Each number is 500 + 40 x the weight over its row's rms, rounded and kept within 0 to 999. Layers, rows and columns count from 0. Numbers have three digits each. The size before them is the row's rms in percent of the matrix's.

# down: layer 6 MLP down (transposed), 1792x448, rms 0.0712, rows 198-244, columns 384-447
# up: layer 6 MLP up, 1792x448, rms 0.105, rows 199-244, columns 384-447
down198 100:447543540492467525476478477482464429528477518449484448481526440507507515486528462496575479493412494512549527522534504471438524457485545457458508529449470492495504465542448531531493442485479454
up199 114:557454565440492532554541557514542516426509526449520509487478507532538499495473454424471460544480505519527480480445492530450458575470511429473636485530461480508486587504528462444510537435495511
down199 115:534449502532486511540482502587609573522553462485489434503484568524513428500504517549574488505520504496436436479439417521526558466471547497452477524508481458459539458519471456420494536548509575
up200 095:475470552502521546490520550518585481482477498514523473521501489480494499521497535493557471469585455506518502459524575426471515493574509519500524482483539480505441546474534420518495436468525509
down200 071:520513520559489500492471530511509496503436486509496493543529532468579497469493556541402486437518531516528490500513546444462416537497545442470445483527520496428566466477444547554505521538489483
up201 097:538502494537403507543552522437531526532509434440415584520436530553490484521451505449434516533529498515371462511492521579485563528556526535405553443469467465463457481418520465501489532508531452
down201 112:532540489456412463500473551516473565451549503484465501458492500520505499516522483466554521487466448542452570549484497541436519476506525558489578496465484480516541445407500484439534533488473533
up202 082:492487491518513596489543459454513502506459519526499518531487483478449511463526505435416466534445513509520497420516514484493433500539501522518453586491500516444503501521525486487455491479471460
down202 093:559521531547517505468470559477497472481486473568472521522475536436501476515511477566519463503562497493496503513475501501542512440601531471558487483466495465514470526540532496556540537518450407
up203 107:532521499511509501473534498534473403516455458511508474466454459496447542436455528494558560573525476480577483505533480424523481539448475516463540480482484469542532542507547459538510521491516513
down203 117:522520514476429479497551463474469544551473531477557482500507519504512495512624480512496495559490380477456496421424491467515437563458527476529471515468496540511579465532484493494425523495500491
up204 094:426501414516519436542420577501532467460483551481475586527507469496568512472470468519503526463489464512522503509525543485617574516481530413505517532517515547492501500444479554468469530531449520
down204 095:513512576514496388522511591505416554476456499430466523521522496567520368592504460536496510516553434485486535486443495485477530491465525500526502485493496494486470467451535435508510563404491526
up205 102:499490448521528465491402480502533476489502491510496534537501485537492433510478481459503516480478548425554484549452486564402498534574486520453520503525532553517527483472527502616519530508538499
down205 105:563564418489563454488475493537507517550473459435446501487439503483486497483463461482497462516500533478527481459518525471482490532562465556479409592431455548470536467516565447483463574545512527
up206 090:494471487542526483542453513498418547573481486493448461552463457556432493517521505446482443488488521448488655546510528534522548480517517528505520471472465480580486501477479485511536508524492450
down206 070:456493486500445501484526500457526519564465539469483546515470441451518417533516476522471409566505470453553438510498405473467544519467478562561525445564621583436538520502571486502522589565501543
up207 094:515514447468500470482490542394514491515503482465504470626482480538541504549464449479586516463489592531490497477484528434451515543515528553475444538550457548467503486534452539432478461498513470
down207 101:550523511511512535439408455537480482534463453434443503459480504505522464555508536500392493494521590462530456532480457556522436501584556512565462482501538509473475457478422516440510414525511498
up208 116:472495459530520498474525482481517502527539505470509535416481536464362477517496473496496549585476444483477571482528608580574481572528532493437546500485509503497457459580495457487511469438531418
down208 111:491499491525480522516534473535495451549546466524431491537537536493488516444475503508492542505502528454480534521560474515494461456515506559491491485493476493413479568492496450530537499477501498
up209 093:453479499478494521499501463560518491439552537526548467462482604511523497484472532471536502493504466486519537476602545533487623468484458529495571461396504494514481471431523497487504490528475531
down209 091:520493461459471510480591480486524540539515553474473506473484514472485527566534594591532498539608466549496509492505469577524460504595513534456487511477484426472512452500400475425499486466442500
up210 105:507507543538511497508488423519500450569495488536484484447447482512493535500569488462534399508525497529573517475477562470500520459498440538432469507531466488504542528527482458527523498465496433
down210 107:516534454555548522469468412469456531464554517562429496527428625480496583519496480446474527476542495454471525524437491471520503516540474469494559537473519539475510474581495531549438528509434509
up211 109:446477421517511386484461549468411556546503518490492459529470566525566550499488513540510488526500499558501464501512506474485453504434527510536535484482523494485470491520520491484499527505509511
down211 116:508499512518494405493489533492549491534463431503491494505540452461556479492461534543464551540461460520507480487502463484540498529449479470447480583499490492505532534510530476431581514487473529
up212 103:453490529528396496488492464471524526546431589525514528514530506550474548532514510529488472521426523581497478526500521526567506501464561578548511454579568536513499516417552410459526448451467460
down212 109:458504494467413487572471485491503535483496548566444463530453486498483565444479524496426548553527511509525509474463514558504493502563449513584501447481478537505549467510504483558496441463480525
up213 097:503463419532501492537546491547494493538488449527552513548453565448497489533481482436439480474556465491489527519460523471437535511524499529460477562497526510579552489502484500475494460516537552
down213 088:462481526472505554481498530505459564476458399489464467499479503420472477433500561545525417525457557517483476411526536523516509528595454489475559558540471444591556540502446524526504429411497475
up214 111:440492513569491471527500439432463518494462453538545483561551468494561472432609532480486452529512445543492476543541502477420483536478482504442502515507482581531513545422532533486492459505544491
down214 110:523564428449497517499575468480424531558522454526567449486462561527534517522542555558610484459507462535515482574474511516527574546441541573490548492446470577476554528423544482471530498481454518
up215 121:540511485523442467518487556509504513500502491585476470468477491453467540490487493454428465502564425530498437473474479451408459471517527518452504402503555472509529533473503457554487492461514513
down215 110:490398425450523478523521456509534519532457555501527568475567535542476507449474428548462536489469535530508514504525467508528516535524441475507522538552546499530522520517478532523493559522552466
up216 096:428498529443569508488578556452479547469492529505509491528475545499481482451465521444436483504478527450488536451554480493556460448501535492505510495432457476515555471536621518511508424487482557
down216 103:373494550477526522512531588452424474448390586540437481495504432512598496520493556473531483554487537461515445491557485536564495487530499487558483421412557509526460528537556496545540520506544514
up217 116:495475464487504521518466492547529453468558549396574514525477516507515428476446498517555472535488476484538524512479458580474514597488529452522504491490413556483515429480497517501462479495533515
down217 110:540485484527488544460562484479495520483538510516525491461535451552461423511534505516496475455486554496456483539634492501496463438527548510515534551447557479551420497469562547464464499433526549
up218 098:576491492505344528414488432559664433521500447513516437478489498491476536531541481503489525515513531397493458521438491525456530480520551534479522487628399498507525511402534523529532518569468532
down218 102:440489494548443513544456439521538493472578522508494520522570487506518542530431494536522515531573569536519469487495486453532580557569506491506539458557482505424503515449464556502505493538517536
up219 102:531460513438495526494493455525525520552474524527550499562509509455561501544441451527461415549566472495530511476492517488409519519512583502466505553507457494414472463538488487531475512500513539
down219 103:532482526531515466473462526445484428513479509457532576573500512559593516606473470461506434595455495467475546441493533484472521475533495454552454509447513456544510546571535547562514475564440521
up220 095:476484521511495519526498510548533499501605395419560497499470433520521505465497460527538431624507448479475454506511518532482484584505551483505515518451538509468525488435509525447478506537443553
down220 095:490538520509445491566403568501563526489510473475509545456503483536547445458516524502431522551492418420453460516531498458542517487473461523470504524546498452467493482427478493510529468499487476
up221 096:477421476476517502517532524505457514448434464476493494548476543468428492546493469492477528509538534493508541479483528474586413580519445497384571514535502523550625496504482485545474466508478456
down221 098:510495483446441481484516482520502524535462444461527440493469455485460503444539474509582504486503553491488424480512406507496524538522478513467565385506594489466457528571516544556466533538527514
up222 094:478547556504481446519435585492478510507559522477530449545454600500409471490546453522447491474546506543527467514434519566532540511506498572490444506492459448460561462491554515478500548519508467
down222 088:464499432499564550453452561449473465528532529405465474603543439502464469521455468589534496491476520525490478541480390467441558436512482513542462526572432465494487548472468452497528524510514482
up223 087:545494516446472485552457485514447496469482457477529516454553564602525430431491452468461533486481483503481508504412499485572491445510566571500541533480523549537532468499478500488509506482544457
down223 075:455498443578535528445525485467514510509520466526497505505433533496441500457521493452520524491616525418458456464499487468492480420500514466502476417473505499551522497482464475555520511497471550
up224 102:479510560458561475467530459443468520462548435485585453513516571532514440564477544430560477513412559504463517448422575492573501488500535604391513528496539476559436592533494458522491473503466495
down224 096:528479458516492454480522479484624521450497440488454514504460455489490492488407542472535442469574515476512539551522497457521419527451483533550525508475512466590484498500437483522507520523481489
up225 089:429563557492505535545463492462450488485425504478403504440553469467525499479495591466558477538489465521429477493510439541572536492487496444526563558540495517493433502521522497509441483377482475
down225 099:545495424458531459487492454552480514450483463493596523467523526462548510445573486566582517526501481490528474488478517551465497477505490493498514497463535518535550476529516490468529466447552514
up226 103:512478497518498549402483459500506506503531478511596533475477491507433495544578502490483549489466493497478508526504499473517504482452527482531554499519504476542523536523483470550503491492506463
down226 098:468496577485508437485520475477498480471507479471549490465543454580529491531555462552530531465499505534435486503484556523481547471510449487555501466525414511472500414456466527436449521463519497
up227 108:515516489554446491487526491446548567527505571430429582456531475567504480478450412515517524519489547492419482439480478559472525514448516490517454473513598414481449468511512492526457493504510541
down227 107:472521487489557521571534471511509523417557545481559478483488476567457505451447510513539461508489489449518463440456459551559492441446520506477459536514455507530403487522525411568553464546496482
up228 093:561569458485493503444478457498459537511476504488544541508440449437498482501539521485518349443569529508471517416550517480529475451539521478471352561447482488526559509501451509479522474534476482
down228 103:489468514548581488542549401505425447504498471484519453529548528467535496501579532488479503576460551542507505494486428449534466392532514547514570489486466479461521419515480557494500510532461480
up229 106:520529474495531546501559502513495456485522448525463513541542564504506527564541491505429496489556512514494509475453520463496455597481480478450534513546444510486481455442450525535479529577478495
down229 106:498465481542477460558518451457515481561501529584523497545517478539529554493468552528550520522465500508491513489500544469503492582499465513522446482461496417513481521471490543456428471531426515
up230 089:487521485421478419540457489479530479486571467521596479492452511536476496539530561545536525527456451509513498536449504502535527385480501565407526466526492552453493544476502434517371490489515502
down230 093:504550487583583506522459421562485437506466462507453480531434489555460492533537462528531532502443519562458516481484536482511448519484504461549540473497490457498425487499571526440512504502550542
up231 099:452497541453520507479471487530473529470453385507514455497502529501539483485524479469505544457490511527504547554437517480435500500499532498603474455461550563513514504444498473498473520526540472
down231 097:449433461489572516439406542475554488532434469491480581521517509509495543515558537532477538397528559466562542452433477482448524535520462508473473475459456481513466571526528538531552540511564483
up232 104:555489551477522509470499456469538552504475490551435502529455513578531547549534527535528398551561537516534456489412495500535513507559522536434535480505448515568470530502505507589502477550483531
down232 106:522534461482510515551502547529495488511543492537401516552457440525513548519511481525564471448474495495451405502479621518481394483383455558528500457487482542575501447536459469502455489505509514
up233 101:493467554394450527471500524539544541511475516431544528500505445488511546477509480507543468429515451491554556501473469431540500526562608488523559502489487547525518469494475522488506546402525576
down233 105:476513485505484432476556526543492508585571518517483478495497503430466545540468498509531529465457520482502432463444483583473571531549536586550506562481519506528481557527434523503460480442512539
up234 088:488509545489487528474540423507537545553487552514464419465449620593492456510474552540493507512475404515498475470523446502578548415497473532462527408559500519455473584515532465483410455490486577
down234 092:503490552491469502574486474527487544491501542534493485516543570569463498500547497396572541464545558491463457459547485474463510448476519579488557521509486514548505478512478493507503519522532516
up235 117:420499515459542520487507536495602589444459523571505488477483527511492520469507464427528540557475470536492478527389453502486550497483531418510537398555534488534513525454472537481483523480420504
down235 115:511483492490437594398579455392476508487555472497526476537413486461535510509580520454572506543496496527484522507481503585574448432487515472497493506513457548554521500447509458515458498472460497
up236 094:522486536531461486537463479518492509514502472455582491472528501439488520509556520523567499496472533540496506511565571527458524503466531456506532504509517461531478534499548498503466473521470470
down236 095:491485505513499512476529480456501540516513450524528525514556484538541507491545487554503494498435484428530554468516511501579587512552545505456508531483497485570568516456488544570544519490521487
up237 096:496556486488534457498521475540530517404484512494507518436493477468488503494519483530555509557508479412421534501525498459492435461419582522545514571444468523516503458524512506525491554500455467
down237 098:487417415527404488530486521527525452478509455518506465482469504490510542515622535501524478570457492516516427512524497543536521491439539459579491546458464542488511471439452537392538520465543482
up238 101:453534453489568484433510517394526542464523387505457471436488484538497544497470489499602505536506536474488504539462528528524527487568527545418525501462476516581491477526512427478541497487461460
down238 108:571414510468516551511498563457536509502477534444480481551442515506443488501558575439506429450487520481434452509472490489525584539484526482446499606575507471506465533552523547474539490471461494
up239 104:516515527546419502465492505433582445510505491447463511461437520518547568420523512511487527458467490519476585512471521545543475505412481519481482553567544503519472496451470531545520493491490515
down239 102:491416509499533473481510470526453495509470511528513546508536484562472509541545492426485429515550528568485523497450560500460560407492477433497527549479562404574440498469527575511472491513475472
up240 089:543513514513470545507480533435505445512461604462533542467529463518504420489484502537507465519458560439484530560450508549532446568504475497514530524448503508482478491518530528483501481546520475
down240 095:468556506516526529489428520520547507497470459469464559464507381504534478475513456499560499396527491487524493543557480464480482484511514488483482506499558472559550503512535532450485486499483475
up241 098:442469487506515539495472555546400515476478532426537448502540482482489529445484532481421509474475534499529486542552534451504567498480503607511521511459421472532509518499509466562517536530528514
down241 098:492471478524444478510531487543473488475527472480503449468424548487506487482500567414428550461512541500481544561571556485525506528474520564557540534475528528505504451495483474520580485544488481
up242 092:457494519491604549468515538448475464521509506504401479485521495504505523508557538523499501558525434504493490479505498535563507444486502508469467466506479439507421494492481448562447521495398553
down242 091:600509523483495559496503490511445547502498491581533461556484557384513527487490555505496496471477547492475546568428467560470538507488482531581532507496493576475444496497489430488501518491508463
up243 095:493472485489475450485497435533449419487445380539492454422510474490570504526500439484517487523488502560501496506490452545503442454449490473454468493488483508552441475378503480539544498462472516
down243 095:519492463494473555564500514464499479525467477503558457446546578501600494458540511459427484455489384507497486470532489477513531448582520482407523444467518491558494519491481506461560458507473506
up244 114:458532506554464500482513449478508576490474466454481479520533526516490478524478527509525444475480486521471510482463567545571493514481495513513471554441540544544459516440554459519468431465429518
down244 109:479501522526475496478550505457511470474475475473518488487539465518497463497488544520532438544566406543461537488493470437543549549391519512505528545441566503500435547489520523512471434499521459